config.yaml
num_hidden_layers: 15
hidden_size: 192
num_attention_heads: 6
num_key_value_heads: 6
head_dim: 32
intermediate_size: 768
vocab_size: 32768
hidden_act: "squared_relu"
norm: "rmsnorm"
norm_place: "pre"
norm_eps: 1e-06
positions: "rope"
rope_theta: 10000.0
rope_fraction: 0.25
qk_norm: false
attn_scale: 0.177
bias: "none"
tie_word_embeddings: false
parallel_block: false
extras: ["some layers without attention", "local attention windows", "paired heads", "shifted keys", "gated attention", "value embeddings", "a smear gate", "an embedding shortcut", "learned residual scales", "capped logits"]
init: "normal"
init_std_qkv: 0.0372
init_std_o: 0.0462
init_std_up: 0.0533
init_std_down: 0.0533
optimizer: "muon_variant"
learning_rate: 0.00642
beta1: 0.95
weight_decay: 0.0
lr_head: 0.00925
max_grad_norm: 0.5
warmup_steps: 200
schedule: "wsd"
decay_fraction: 1.0
decay_shape: "exp"
final_lr_fraction: 0.1
batch_tokens: [32768, 65536]
max_seq_len: 768
doc_mask: true
train_tokens: 710000000
max_steps: 15591
dataset: "wikipedia_en"
Each number is 500 + 50 x the weight over its row's rms, rounded and kept within 0 to 999. Layers, rows and columns count from 0. Numbers have three digits each. The size before them is the row's rms in percent of the matrix's.

# layer 4 MLP up, 768x192, rms 0.0533, rows 73-217, columns 0-95
095:486557459598555465504472537513497470441484452420467542568483486492465469535472535568499528504463454422444501451569524511531552506485432464472436477448548563570402473553483466499490503555556534493532546485491627481550525431556536545618498408448538484518561483438483468439518580379542527504
104:471482513524414595479517410424466528508394503508458368468545496442530535441594509481582514461413562441551456527580481469428566565481524541507472531451396514510538483504613424419450529488503453514505608517487507488491468547542413518480463548575563484516466526529476405485514556476474448542
098:506583529581463534510525496418470608568531536382552454535489481459552499520534534477534580533489498569509423556480513426511417501549549457474575508566520524435524352533528528483499501479576421557585483536490511549507437483509647459494499526560484461592428537468519508564613486521499471497
104:561480468539492550454501425580553433444469454505501519554545464471566506608534522486508472575454491455471451531493521538514509606459504573583496495483525541459508532556520501406469484481532469487515393493542514405397514592534427471462559455550464492559456408415465491564501572519518551485
092:490475397572500533519554460545365449536471507477458477562466473531451424559493567474476503565479543489452522502473509447456517510607529458548470492534461428422461465428568509442535502489527530510509433610482464554496636487454506539538523488530573474588479484588561483518465598528620481438
095:433539371474483534493509464587507495441514412485551544452461413547612350535484474455531494460451572564512425444619429559582437561536482522563524466488472515459580591545456430547506416535480530524531494513504544370480498487451521443480494499411545494505555496445518547459526497481415533508
111:501611420426467549454574498563520576442528490501563499439486531509540481584434554494555531472488552398524438519536481627432457476510595491564551474555435465468413523388479476465447506454503538496544617461598445436511445508475462544457529484514544417548468507532502540488505509530393507503
101:424499488514483528518367488473507566519460548537533563499572461594460461562578470496489504468451567411463408536458534514522545543509454504512619442552540503561512431555475442446569461496613477540629530516516517590566577561443519525507528485523482521559533571507522523544535552492499509407
101:478484549506463519519513514460532448440523537545448505539566564496538521523510510541582461463488429511414491473528438478545412434514510455455547480526466524506517484522589491469500454470385450472533487427482574515519479372554492476456522509502534375368461457545485442518552517485545487501
101:437438437431536545527472576540546535590532547547513518501543479570436410480433486529450555532481522494491516417539565462414503467447451471464486535373555613579427480430450507501459537569492460443475522393572518442534446573539430509495562518563567580426474485561556603454438479465503503431
093:529517518470557554581495487425499552518531581568526506518573550565454529492571557508517599437571462507481525546549512445499467477496471551560609523467431507511541506497430514504465404556523505465553485510553443523530445560411468527503473480581371530605485525483533497450474497462586447453
098:444488553478539515501473486541534476458489478463516489523517501526499422482483571600476445535451503553411461600511548501553506482499567539516509483492434438493478492463474569446458477462597475493433515574505494503459550424540563524497454466586580504433551480398474559395487624454530594492
106:493513556486506489473497462546410492540479364503478376454518535450491513416455421381578549501437482490447513616481376517526502491516534483462489544441356433591463463484416548488493442400523418463490587479533481463458501486466453471429459482606462477471510498473470463430607473475411443485
099:564550467481470480437498394516416482440415486557512531493477465542520580474472610459497605549460530537446487418558577621493435432575426448461479469508467436471501489507581389588432527502530533519493370519469434448515495602522573495552506572503459492402578497505527584472509486456577523560
075:497533433513553509549517506466572578418507473551472539432516428523453511576620439501512490486503415521504464553530553636457504472571496476541561550455535463507423522429477443473475491399491410535416554510527502440419540466514595411440464485527523421567414471488502533454501471509550468468
090:604482439556419538477579446456480591521606509456481601537484470441501500522437504522534498474451531492479505504570452492441513544503614513536552427445525509436510523487440480459546443573576516494452533521437557577478507411429479525494540520453468536444540578487566540577613505508545517451
099:467458564421447529450414478501505492523533462476613581589417420470425489516517435606557509502409544537504587501540499442464558456514445576496599504507566515580537544577554504514493481524557476577551456475499526408477428474505492485443454462469513411447443607565558452435446413476442492506
104:513503581450502532518527393503597519513579586605437438461558463424530510478542443550582506500452556508496462539491465501442490451510490541459465412444477479506467524460468482508565493554492419469445566453511560413481450509546544520466441555509471497507467491480498530530486470577526524462
095:481548453592547499507492447510495550498526457525610409562587562513519493412519476462444406447542420515575550433537493484469505546527496551557561437530460466474471593530548439458479521597439460488405510563437504467601419534497487517450489421454538480437477576429523465575391493537497503498
102:516582466549475514496482543497411563431456482502527423536510569445505380476514491510489569520538492529516494542480441467484412584555516452479564438450485454527530467486567511478455542525459429511493529392431490481477579494480585412447472445435581505567501489597480529549598403476471495480
099:459611374505419455414525499495450527513463468446528511559522424394480498461487631503470375553557427506437548530573481388489530485541432526483524504473479405488547502510510484468518531504528433463522528558414451521534566465494453387485548514543434451525518526467523507525495478447493465490
107:497464579454504497534639473572485526562400485506415569442591490499543542625452556404533535495539538625543549500486587425487492522470496557508558507480421543495506495523436477447455523438436418509518596524604437361501545452467539532541546520587512415577515509533473471517478581479528456417
102:580495570502497511446501495607456479513442507489480493483519509571524451482374490502482496400570533593432510510454487496504502564454480564492362519485423474484493470531481456530541565460500429477519464471591453454539510494419537567579476507524510506523486505517492490393547543459489553408
089:447415570554512468549452467483491456452508534493531540479493441540472503518543480563491536554491485542410426565441419486442447505537445425439530436389472464496523474419520471493437504550427547535542502527563495513495476461521517565526497529534455504473539479503583519434506431465487543469
077:491471491469491472448520536580547542448380543518424469520477577578441491484376505470421463595571486565365460441506526459517575520449483514615525525493414455570528463463524469519551549512586540473484437470553543508483534545541543495447484435437544522453527555523487547594585566466537453496
107:481541574485538514536492533421421531439521520472497477545498454463567449502508474503491540515525445470489542552479541597432580485453544536475488390482470431484512494501644548478464456540484456429530500477608448504451471555440465513509557541457550448541406440552499560461497404578425535598
103:615422546599490537561445431578473461519501487455503425549372585526574448497552447452437503399442460524540525481515417545540472566510522551632550525578528508430502548551581462474476440514545507591513420525517523490578522514558492514493460480444558448488490545421470534509544451422473473428
109:421578629447437468502510507553501516583560537509472470495466532574502495512643474591561452499470468458535471460550497411529500436454480502480482494447455515500489441521466478507470483466522631529431466483421402482513486595455462514454532535598556491468481424444539496527515557566514476531
103:559595511562490581451552421516562520493515494554554517455491500513427492500493472482505490477525501502478438355445493523469420651598568520480435496469446524474488542500569505479535485448494580447502533441492473447528524530551517553549491502541346458477548435443497492537406501432484399446
088:487456477489541484448580534570494526485458557517448490526476580482554490458556502496499539551492540465525490539390498560526418526524500494426476529406493532433439519433535504483493430535535520508522570659509483457523549441450490571459534533577604635624491543440501539473586525478485488542
095:457479492507529538573494464500464501525540492451482551496483528475626553449461556492569583437525472631485575397510483498521526492525505504421533450463515621549517514582447459470495485385497536455461522459363531403510528461444501461551449548526505488526541422515528546504474405546559471469
096:437510664519539531470506444576486515483442490530622548490468473500482547530483434398463496523484587517496519479440547582572460492508491436492477481469485465518589531476543523532497468489524547413519378629449538462459622537453511503455509501509484423510608523519517498538598520465399540573
110:433444501503513491497518446555531518477512472531538431459489477558475471492484499587501498540521519519462573573585532503514463477527570553487435431481492508428552532385579498517427442466523495479377633493463510531499511561554540478469496516544515439447497453479502546561553458516530593487
104:355479439555391489466496474458493502507468463519506538468548555562437467439466489558474515463514558490498461535511378499501492551618467506445614541468437595490450525454581462447501475465474502498518599515508549527507454517531530543502508535522477487480464514496476563578523497544463482418
094:539440648445514385605449461492368483477497537575464417548504511497518539460465400549533543494517483566454412544453503505604417552537490504484537498532517533562567392508554490447472459548498531474407465489570515509483451451560486491553494492541549535525448528543474520492496490570438495592
079:672500446489556528561519477510462513462493460500519582528500456544511460555531470488536518518523481455605558548578595474570446587484520489464519597488384473595399483457508533563544455469515541480506570525592520446552528466394530446452504516549482548456581536499517441541443503501507437591
092:460473526379482453463528462534450540445528465544438473421606496402511513481502533460403484571475494513548593540536459474560559504542508409535476450458478496571562397449552507483542568520373420523506482609421571468566440492466585452466446556494487510509480482527509537447492544542493470435
111:456422509530438513449440491534500487513529581510508508476466497462525429501466510498429402543456580470568480583502508502489467392476472446583548463481494598524478571434530591568565486449442571502553440494519565475545552459498493523366507559491414342561496578477576486549430473530468547516
104:514486480488501602458551449477523461395553500455515427452459547483460489525471509470438459470469475442502458585528490595434494431443454378470541412581455552502422476539602556546535410513457597464398575501558516468497482490520553513494532529601475530501529486548483454597537400489422479411
102:519477445448458490522473439611467567530480556440405525473569623506458482419456396480447444444561511467511529550562456409450505532431560475559522530396509480596448456550577421567461534426468466584510549488545555547579525533551621472500566494490522497539535466455442524559518484514457389460
101:458558461464456448476384508539438510358469495437502425559529536450583491522510529391634490475497530495516578379528422483544561482506506495568435441457542411481489526544477457506459503496449475482575438562554519519531453475534534549479425516480491480503467546427506457446578533510414491502
101:466525498493434571546478506531543550535492448488560561479500576465519576528448496485464509518426421452474597498511541513482551488401441431477583538486510559522449539469528470474561576433497531590521500384505497468501445534608562454452523481467461497564499490370485534548528522438445565569
109:491471480489485551479511486474535543440471400531408499536471616432503464467466522503403513516494595513512515616480504516535560556492579438460534569436540503468539518443490524405501488464553466539628545534570584479416422470511536508490499490480526449591522469436491445617472483495460517542
117:432470505508503601461499400537613543508447600502439549468478498411441364624542482555449532497481524440470433533481461572569518450440504477526560562454492481501514487607490498529517450499552440512599428542519548583480480510526450566457472477443472533589512526534434555496445493420474426415
087:475518510579529568459518462505391533536508571526430509443486407456452574443531468493495445463536476525550529538500532482536493468503483478570516492417550457533596485464483417507473537533454478593568619519533509485407583512587519526530611541390441425456524438474506399514585430499508470499
115:511549528412485550464495411535447434439592545572442561482504532541554441538421464471517525524547489431478487519576558538482555564550363517483555517580488542463492448483450500503388459520541450509528427563485445550461571499552498428489357483440549468444497564600539489506430453524470517432
110:463498461547488565483511515454438583407413519467427465518396461516439396411504387536477512517556483525604522521514550449528558503546451434465517459461546614535540526473476411490477397538543517491480556527454551490507427525493566472463556518446494471477538507458531409507431539489447479479
092:463396522473505537499497505483429528453642514540506456507670505543471499524552567428484480553514620584496524633569483565431451513562580506491538468472480436540492512482554447481562527582509463496607582474470545567486508539589443539550478493545470487528450501470454554511461480350454524486
101:479503508423466547530580430368483461556440415542422430499578503456509558477430590441495439519470502548416585400531506480533528560573520476570534483535544480547479567448522469458454559491478526560506482405487484473496447460462510407481506540512463524535522410449546557443499458433452505459
101:536510452514427538534499433499420465520434555517502556529459491441493463493497499474491524535532545520511514456556469575438416530524497540484536505469470526564564499469513560472532495549503558483458479537473523494515476478503505477567516530557572578478539433421458435477537449520634505563
104:517606479465514526495532533512603577456585387581495505433453470519520518524366533505566509554495478552442481556517541548408562495451491542546541526526475449503520469554476513457496584419498395540523475511483551539564424565546472500542598431544547508498536556501531465560478438484514569528
101:475521530637465457437485491550573591475490520485584404544502529603504511448520493554531431511532455486527495557583547552470516558498418456444467499538464475514475470438615477417479513492564589474460421481376490473597508461491541560522526460467471501539480476531519395491573502482449509447
096:467458445519581560457399489519543459526471481493444520428390470533450518457467387435552498463507592545537475536561505479596518435434452504455430485588455561528489553452514567489517560474519470597561464393460517478590473585485490476436551492541513438486574520475495459436461398462511481580
096:507488474502538466484504456456511509509455440464512447482510494499487574478447574479530511490384457535434532448519483557566499552492558458470482469461495613492458535494541486519416583466508436577556533536489523438454487465512555501588526612585517477492478489462493557391568481457559401590
088:457538514434508518493407447507442521493508456473455451537464431532540501534532452476515560471427530517483557569539461526598429598437505326591526457458517460519486573501534508516394438431473418511469464579437464425573533389547492501521501421552477434512407515399486484499498478481500476522
104:491485518411518480503485460507437509540525430562448431466521534452421315493557463465484471555447485457544510512537476534557505565525485525517498470620546431583478439481560448505476560547506458538548597568498537432478384502490484529480499502426549460449552530442581463517467531480540578467
101:473553521531426402449467399512499593495518533493524494515445470487569458396522500477476450594503560554540442506509529563549399516482447427543617442404515553498535518488494507579519487486501494465444504528444488454603467522541518541450500481593575403437548544472437488455464536490626487540
103:415507431583445461488498514437464530506548492561555525465593508522503462413475408560411418531567524494516529462476619429530482491389551498413570426508450547552494456560497548547599514482464409515465539473557531550474571551491570555505453494478559455543493442477490493472559490491550492547
092:452471446498496570528479548519544663512549545513508551452485525453436570555485518450508501547587418530541507400471481511452471463555445548521535408515490545556452489429555456530554442463549532541508480492502441516487491592509587473517553405449458461434524487452501494355565517465583501506
097:489596518516512511583378511488560530426533398482520478508381456450531468511533534571517431588527510437530511543500402479428558558525446430536488434533376565547493479558480453469436444575573463495480531511425506602492484424561389482545465565399538560459567561488440490491555486512569536524
101:490433481524573499603544462499501560545489502593505505463352502476511515438390489579423468413533485489543426536476507450483457511551480567481567477500522533495553474533471467408506480490587417611416455523565505543555544539426515421455477443438499481521424516478488451502496462478537417432
087:495444437464520357546543451486496510514525411436501423563568503517466454611482471419474580519489473503606556487572496482437367490528529466602571485579526474602443497526479432518460445442506505487496464498436472478463520551466557513503459430513607533551458452464494527494415570579594372519
146:484620476478667484427453507530474530558507467533423443497536411386485543470463525500579562566498491558549563528431492568526589489558515523501513469496456546522414530539466372441505548465543490428530414419462515492488510463482484493508476497500521469540543505517459598509582528433610482496
102:471576535502613470472492439407517529514496583545570508453483467434477511505480507574550447477485517494538501493494451572444490441482429522506426494583477513523498529501476506551400469499492370507437514507506562402591440517389538456439505537543457543481440498478474488440521464528548433503
108:427490607475523461512495514437422484500464490525449466495554527421430463533395426548491487440511542508534536583485488473567498423488442454493505603474585461495523459540504476528401619588514529425564493542502433395451479522428527436477505508482498579524514493572502435500506466394493458562
084:461532468572520489472434447403480592459441482479531540414484502538477463513519441477430588519473426558426515523499438565477559524551470592491544502542626483446505538418473576542380520543587489466484584491493515536539505542492520472489470455599569478522489556546451538463550554456550528550
104:536573539488543578481582462436537599430432607517427496446419521543473441452469517463468463465603589539515606499441512496468438465422485619478547440467511530546604528452479585485511536497445460535454534581439529506412557553487461544468495449543476432529602519468407522552523479568535501528
105:634465556511541547566570434485613415517537500583433454535426528586552515545438450483469494396518541464439451467523465499457452527513506562502497506536561522577584540558461480463473540539422490545551495509511475501615434537470460461477420520442525531527451485536450495528420496506526456464
108:559525422617526451538447488457511454412345475557467504513433511429532507517578552484478469471492526521516548496589529499467497394532429529542508489488516424497513458465492411573503495487410590500460483517436505452523405479584537489448490515449494511498538479554534481522486534524575561503
100:510595529560570510520439518539503470522492452454537495489570537507505569427510547512483502464506502571502483589551466533481550551542647550495451481562437578504506545554456499483454522566472432553453535592463458531522579468588565492446534556485507545532552577514563471565576603554520554494
103:516453546425508532533496491506563465480458524569515527415526607523544473432485525513468499441453495536474504506463555483476456412593554582513551567438450580511475658440473473486487533481477518560548510405558461549523548570419547475515531544505488492555538483524597464525474445467509464502
091:425455538519652511475426559409464500471409539520476418572457497519554559515569528528542533567534558597524473421488433493499495473500507524521565473490579554565454583513587509465417526567504516545498494491586537518492522549469500601504493442525555479566464543366453455441476579466412446530
102:438472551584472517482505522500488546562500480527481550530457395490515629568427529544453525425536503420482494509483523513448543506488574590497501479493507476520522522542505458547433538491517418492503481503517627435584485482492475543458545501514473541552407510469485468530511515467499520521
092:403478508552458544491499435410456598463498460575592478478455427525498460443495469477414583474478448451484519496566487607545495550544488491344493516562512518586463549481407515496513556501553572555465463552489604497567470545533487520464540411469510382542481444603459481430514546531469451604
087:580490522518504494479482497449503450511520474489534550452531513381464548425455396498469466514556560504593517484462420459443461533458544595516488495521508428481552536459475687488437558524474450532484528461508364517444497509409467432421517501432459492593399466539549504445581443491484560564
089:460467522501467470605408483516507523464407479553496515530537559455587529468492425463506470475418579513491465556506518566515467546530404476485469341541453581538507600587587541507461535492496493414571494474496399485433638519525482502545586489540471447457494594416500385511492494520454507462
098:597467489425539542484555479599543535472579490506517498583689555487476490484451522419501534497531465463523465501416584451459496490569417410486470435460555501529520445429500532530453513565449458527479511540541458503509481457443622425449474522409492553464557433493465486454547436473506511467
104:434559491548438454506508466481512470516492546576511507532484471459506540420435394667458485519484529458481506514493520538498483509523573537591527444418443469555526526503407414534540347493412506510445458536565519464454392587580579498437457533561481603527457476539488610487444483483381508622
092:500534537453484453504415483386567580462419430517485458552517417566531492585529479453550491492480561525488482432530579464574523471540546468516519535458484466549599500423611498400443533461481413522541507522437519529594421505566533497457430473532593495478399602532521464454459426457504510469
098:463417524514521448513556439542523522483426483516482401430523440504528470496467580587524419512536499465455527523427540467469488563545511568558513406403511545594497514507470421492491450509481552494468502509520472540553513410502503472506455432478479474462534548473559598535516523456534505414
094:434574482582488579463420391416499525386503480562531464567535454459511522498491532501620453549517566473486354538460432490449450489561595493507611497511573470533477470502487518442630461428595474461475496489496505556509499492549571581484490440417591447498493470578480467489473411558437550527
095:461615602436443512533525438590495514541520485526514494472403556510561564477438535550453411548491429424425404467507477465492464489582507436488519383477480588474497515561599480458476444506485488473495518459530551437571487519520523446491454459490450445475504493450461431499518527490532544569
096:564520475474419561449538477492515466500541523566396437490506577514481474438528537529448415489539521510533583520562535608472499469467575452474462563437392527574473524462511481516485439465509522498528496507421541546392468490455484557483474462534626547492507516564452583386473504534430445434
103:531493355645508460561343443544443538570536471526487463434533441559519445451556565520508454501453445520465562449465419446464523502579414508489576485437360432563504534475596499512516399458418488468520444499428509492538523511492548527547443444500532497487548497514452499488477538482453556532
092:527438518498469495462551478542490509484539511576513476480582492465517514581558441554500472500508436507533557444540535529456500445625483506473448483535500477520567446463572455417418529559441508549449515484457547409550482616410462451529594494507464496509547471456479511497458611444475452522
092:518357508508452529436582443415482554501541520533578521481480426545464452420554452481518486518493493472443556470430436549591573474511579475471510504494529511470521512416500541534458496456562538522496540565496517409552467464462479582571477565522585495455470535497440497477508471543477558393
104:533418448450497508630483405438552464496518536438578519515486453567544513424494481526517505498416403551520604532503491490556575506547431471592478457446514428575448507480528487535459506524444514407504515480446445469457519438513598467527502598432494577504447465450520516457540421510500475502
093:564499486566559470531434507521458468427508470445472554552464495480426617477452423401540487482593519535548453462544507517518549534533497485430528468573445552529525468451484491472524437506542536519546480425469435494605502547581598521462475545546515494497614583494510441469490559460558532446
103:532569634564488523550449386467489555577537490539568454574531532569482499458475523551482474482495541585485527420504481423475588456462474478533552455441459481450397448482479516415431475474608495620544502518572509496585493523411470502619479485465500457501524557524568449575449561533472505484
092:523468461530589518482504429538613466441492534478563526502410548492537407401470496496433520471609521417512568427442410483394582524550576473553494582419534616488481448498503475521440474499546520502533553473479458496538520555469425460539430464478482474424586522534472479455527563514501534506
091:575456470496513541441473469567495577531563586443538450547533410500453603472491534484475506617570555490520501574498571490460496513587554496572418417503433454578510480525551462428522443539552517511528482599462508523520551497541512532499474506474483468496551521530500514567556466477497503439
098:394506575558448480533442443538510439624503489444512450540503535464499569453509512465434549527492555470504500387505584499431372417440506427536474436512585437449386478488525430520523460535512490541539443544572387548498518444480484515624449520479441493539516505525478427544570452495460447583
109:456403445558472495482516591384519569390532526544507461510598532570491434428508458581477476530513519457446465550491522511510429523494474548536522505584426411414488429475501495516468548515525449478501481492570463462481548571483511464521609535439379509483584451497484399515487535519506579455
089:582471463509469540442577469484423507464537477482406528491537532459466507448451542475456494440475548522423460486497490514527524545520562482501485456449552534521485476580415493519484550443561505538506584518520417514442509426466545445521505483482506535484506458490480545552531467443495374459
111:486461475481444482496419539569519527517479560453505584495485618514473434481500469540457540578481486592519531507394497597474557466522542534474481514439532604508496442558483420479504437420494630544500472513514502553514550478445454511561513543471627528561501465501495496493465441515496521449
105:572485552468476542509473495448482534467567617491477531500455571514549464523471636545430568538602548469608433527499457517558506470546546447507506497513501458519498457532518577473433466524492570466522552564538487536611595570420443491438468488509446530517551415481513508565525432437509526488
093:521485490501540574467460487474486573448486601486489524529543570469465445555453513523530510494478515493560527491448448557560433399543456525425456532559458506504443488582484523449415435549522447521487505569478540489485464594475448483505470537530397468450532397435539489514503514500468554527
105:390600498457434528429457423457536478543534438596403535462442345546520500483526557373608557531568433579553575532461545519420493472496499493487565526508474494526537491510380473545412514549488640522467486516459491493511512440549511574441531584448508461510514455544516507507533565390371459539
100:408546470503543453533539432525453507644440440477528475462604560465560444378530450457446458463486519477491549543388484455529543474513424454540488441422505507490473517525577518444437547448565521512478421583545528468493491495563564506543455506463508452584493568406498488539506501455582561611
082:515545549475461433536462494425385457524624575567590523575433497453580402539567578487516516500523626489505576524514490467532457420470419520528560552508530491453484539535459488538580443581453514515480447469503474455577506440436489557515579587524435403491499606449395513484474449467518443551
092:557474626552560506455477521431431515549534489454445541515551543515409524492521479489459489563534476482563466458458485459461484467477608528566532356495472467530428461466511469458506464444587465571471447489504522465596594603534539563568454507525485533573454463519513488436462474414463411525
104:603545538560396490420574435522424418468486531513566411482499527490593426423489572616403496412449509497498493395479523459444497566540498509470403432563473579519531533536438447474505578407587500604531492514470458517524481494489473518542462507474389496468498500496524502388568562482526558461
101:523560499548517479543515465566570512540475425533569481461417520557386503441516526438571503439569420452389526543500480504568469459477555459468609530446589487539395552535507457433525548524553526529511487492592467453459542558505626515477453531458529515511412492430488468548540490456414459392
101:552495505531512528543506516469610538483624572598493462473542478464510534516475448444455495505515552482452558514460483540576582471552552549576461545464504498603398468467518467472526512543506516415588465521473570464572467520509490489568427580472582523518507457550550452556478372538492560455
089:441492452505445433550499464408477525508460415417514521440547527475398492461440427526491464447574394483481456524611474500568471495578518464377428506502541541571429510570525516537487590505387571546479540526564478548418520501466446499454503518535493399393424484484450507553580596517471490465
101:587435453426576483488442537464538505417503476579369449520462581513411446515492503570516537498510563478558466580461494506468548559479530530513508508475424479603362446531488516432547562531516501558580487428549487437416397445421443590512452497515469463544428447461522522478482458456501490493
094:539482534599424475491462503472422480463515497514571520524584482548522496518497582508395544529443478500463477447503513442506479443431533582504515450488555524463511404515525535467544551496522412471571427429535459464462560403497470470471463559469462561496516506485430423525378510453420467552
093:471516323553416482429503380571525495519511352458480502524531457479485549409468516516497463563453480457574506508457457516524496554453489491462453403480534544437500557560458555559479540454463471447571518556485567513597515502505488498377540471486529502497497496529473485473527491500586516521
115:590468454527599482486489521531590421463476573531448562527459430484465505438546537443539571530523541578562546554475523470549433423510387490403566518480459427557544536572431527429469507474476484508540485408560550460483589485516553460406448538544532451558520526533543446502566431450557410436
094:463508492446573517422450482516545515512492524496527476463618587548496536478469455630522454403498516468576456538491533476433462496477451471498529497446530396502526447518546518540575415527477584601454500486455506558571506540536520480487551436518527436442559491460617477535527538512500444598
098:380438474522490553486613537517494483487434478507523520416520591423539511551493538562485539459469430430521535565427463495376504582416415515475520474552519568500471487590494420503545393446469514406455561519543470494517613528389475584488528471454561500486560540459409544534458599476500509477
096:369517469572475492487442454527436464580531489468605513490481524569617551476477565424467358571502356535529438530526561561566466498465499537458475469564512452508517474492489542484532500481471588499421461535430501597411531497546532462543515450452526515455473498558418519528419515400490489489
109:467502591596524529612497478571516484519472535514531593501507475524549515568493526487577572392487573461532470428529530534441487571477479506521494441535483569579487454509448555525486536505466568519421475561540504433495485508551439499480413444559627403561528571516536489511469473508589602559
088:465530428635497466451484490472497497437533490541555505550499481460460536488513411538500492545499527531505547494472506485541452415437459544497549579474497518508433438451485522475495469491495511450507515539519437461527495525572543419600451620421469521506487534525570546453511456505434512574
095:507521530572541488458571490497466592474427451501455482482518545523523530508428444469530493576440545504461521454402466428432487549484515514567480487456471523523476480515393400533507553523640403496479617546572462475413442502437498519461620505543489473390468463495547523502467526541506556480
114:495573522569467525595502484516553531545432535471457405445507571452391551393510482546539548509504515569507488528452505552494500511531450440462449454576492448563500489468491464482583442520486521510512511545494616482512609555499458417490626498571543394468458505509382507499576435511614456448
107:469596524561527508508492496497607488417444587512509563454481481446454398449486522390539484447558526517488497497548419478433520475542571410496489570504554536541454450519517489535455479522546484616525560520511425489427558428458488534553510507451536460485599493446389504414547521526515516491
094:487507495575467408442474571516533540486412552515489522483480592491476511475479559565476457433606566511494543612482449578427508535544429574554554430528533487484559526452505584450501579507471476597492492520515519610483545351543479515556417439539529453535458489484424485530477552535492511505
112:448551544489546497529572446446541528439491433535593437586533478526481426493459561558533549426485551525544559555561462518494484446459526554587496542452480457559473414477426509513499563463584451499471453536441539489503477581529577530545470544568501471446412451496521523470558465379413500488
099:488549462479506494517549478471453496529398438513453539536558559472499451440504519494353429511455593492579485558445477414553485490587481544450468571572398437513528491484516443485440515498460490414450528522451539546510526544506418502551471501475491453486467573419453447451432529483552489524
101:385556397497538520418528489438511501480461576516486500449490467526524507502526488484528527446427471529558584433545406577386465487440508540429465494595536483480480486546555396471455543435468447527500363413510510509518526498462544498414580529560505510428593519566418480594587425523490470462
092:469461483548596461535490488477487533570475531542454485506545403537511527414463449523423567557426496573498523501462569511530483512471497589549362543435583423513611599487554479574469509545491519449457480566456399592545501444481511508537441516552513502472467475551482420566503525545414494433
107:478488509511448536507463474441481532491549544424475531507443618600585487611504522564471553429523465521438524472500460535435451485518462572458448553503530525501460538400529440508473422496511464487530457488530499605541509549512491508445478429543491519421497525498534487590488559426506562404
097:473496492596514564463471573465582561441507553480508615536455530534524576499424533559509470496499480487452490490524409523576539488505458520511526551487464487443444606511581387528418513445546544506448416553433520451446464600473496390487488547508530510528539453491518437546504486558535502434
104:542437531487536539454489565522541619398579530505495519539545559547617454501439514492588528460506542580535500401530505509451548516558353535464520438442532449541507496521483519520426489511531537506492455545477484484525512536579474465534455596398481563500540519502465483430499424411557497574
099:530567422420502550456482500532575542513606633518484550606472484516644510448451477488522490478508551547428540467436546521502613509475442459530517432389581474465475442548446470469462480430448473426509444509499476527485553516476534440440526596426472493514503482364538486532477509452446405491
086:488552559471575510415488491431483486444485539515485527476450480565550466569371485472496432498409589493500519443439454481586483551530565602577504509447447512643591579556460618459496461482462633588523506609480463514528497475493540508395475473478422569484471439532456384544535486473552463590
101:490489524531474480563478483567496499506404481478513439491474593502593505561485548570505463507491447477436534513514578500529465462403477416486562509532486605523427453563523488562435532565613479504478471567599448540548547508553540521497534550578491474565430515514464471557498450516526575392
105:475453461547489541462471482563386546490574473463590552504506546502510428510461559496525513451493565397486467561476434521462538473487430517443467441515537486479520471503466458596480548542482487519434541443592480511463458529403537518477462402464551470547565560519495494487537498499525463515
101:537566547501560503550545450518525453487542487501430553489438474434485413520501515533516517537523606415509442509480502578560528514511539483440516457415477434561494547528406530567457401495532554442569457455485452464575524534498520520435457492459495502564534583459515497485420555563454444430
097:426481478449459515575510435484480531539474520487511547526569447503500433542470490385516498571589543437426489494413475460571481477505499411414501509493487502554521520446518564535449500478515370425461543577456503528562446472527462452515487529585436562495532587590414487540568338484510503520
103:498434511567425497499472505449457526430537333545461485503528588535479538501472550537528519512456610506457480477483492504495481466495378553524467469502495575498416423547472437543542516546533466445665516546522424520596599405579520561436516445505485555495392476489505585541543442618515546477
094:494517383478443522380480440437383516548447405557512475460431488479537491458467457491540438436505566528504609470587559515483466553510441547506568546548406525554465456497411535468524447502500573446465470461497476457568549431570521447506500577551510590445427459465404498466502545579510454499
096:403541454567457515480431529417456486564563525527502446391477470495532435502463448548497489593436427452487471446469479483498573493530440504549526501473517474591520498526418460513449580525553442584470451600511409611521560465505581538537493444472511619475455454558473579456505500460526459423
107:522492526420495525544449470452440615478554537462513377516460478464519432497514408572478457477479496574461541530489499478547505538432441527475551485464429503497482594525506557555458514486472451498488573486460454585442498497472530484515459471487507489449462469556495548406490566537589462480
101:495536502516536487609513477542566457520467407439521525457383562497442527487505515516427515516496466502433538499433398543575501458495385439503457444493453472581365528554456426404436556502527486536493457412515503498575491459485481476611464457468538522475471509397506435517429577469499514447
106:441570397510485467437427460508460543451463503558504525451477438485564474511481516495369490559534486453505496490416501538533549497482466416526571457416421508434557520501557473454471432522571550376447547521495557507586492449504486523384417547498530497478469549500584546513318500490566519435
095:482468460501546516385466485574505456417517462513423527541418568473536479577509477520520476512627544573533574499538454504542518465496560476405577504540486556470419416525520567560486510465547554562490450480529520485528511488506520446605446434530537501590446390524387512548529492581577454491
095:533469543565478489448439509477486475598479580463446506568481503491507526502395538483440501502517511417511469443483483561545517465447441551520443430486480516517337486511533436571510382540534458536398530551429540555548577534491509468467485496436449514538526588464482640434528549427514477572
099:509467481545479542548419446524519495492482493400451493611506540480462491558414440484536452419457496498558562464443525558521401545492440514484512545420501506472516463414449553566408467405529487545442516504454466566532470473435552537503469478489582479508423440513505490572508476461553616465
107:504503483524542515519530493581464502385551323505528495414497540460468509479481548441487576505540535595453599442536468455468456540520433456544547563498567529497421436537517417469456516505496528540456496497546490466487415511468616457487536540425596584485486556509493499597500543457540520477
109:458560518455520532541571462529565625535497541592524504441558499486438513455453531597580535567386579465525472507551506447528524553519481576397498537501457447527441464514572563341477479435489456612476466531506513548540450482563571473444519489539522559661479460468471498483557527504512593467
098:547476479467563532594485528469445462454528443469516476464466478507491425516379514397503489548524449478557533562547470453533472505450554510479486567529468542535446541529429469509465412605491624489444474527589510498508511506464465481539583484525495531568530465482384473476461524418484423524
100:458440581498531520527612424486586481433496607524549496515510509488570499446522501546468503553448530590533486480508510539442489458509495472465528475537555484526476414544551483571446483471521471459488539552475501396467510544549472506366401492437462457460490539500501516486481593467497500457
095:505514421445451558509420559486482520454524518567536479557461492534588465467391501511474538437514490509397494480519489595480523511525505444423529409416470484501457530536414586562524553476488402590440555419441524479497514476491474551442508529464565505478426596497504555480570505433504484473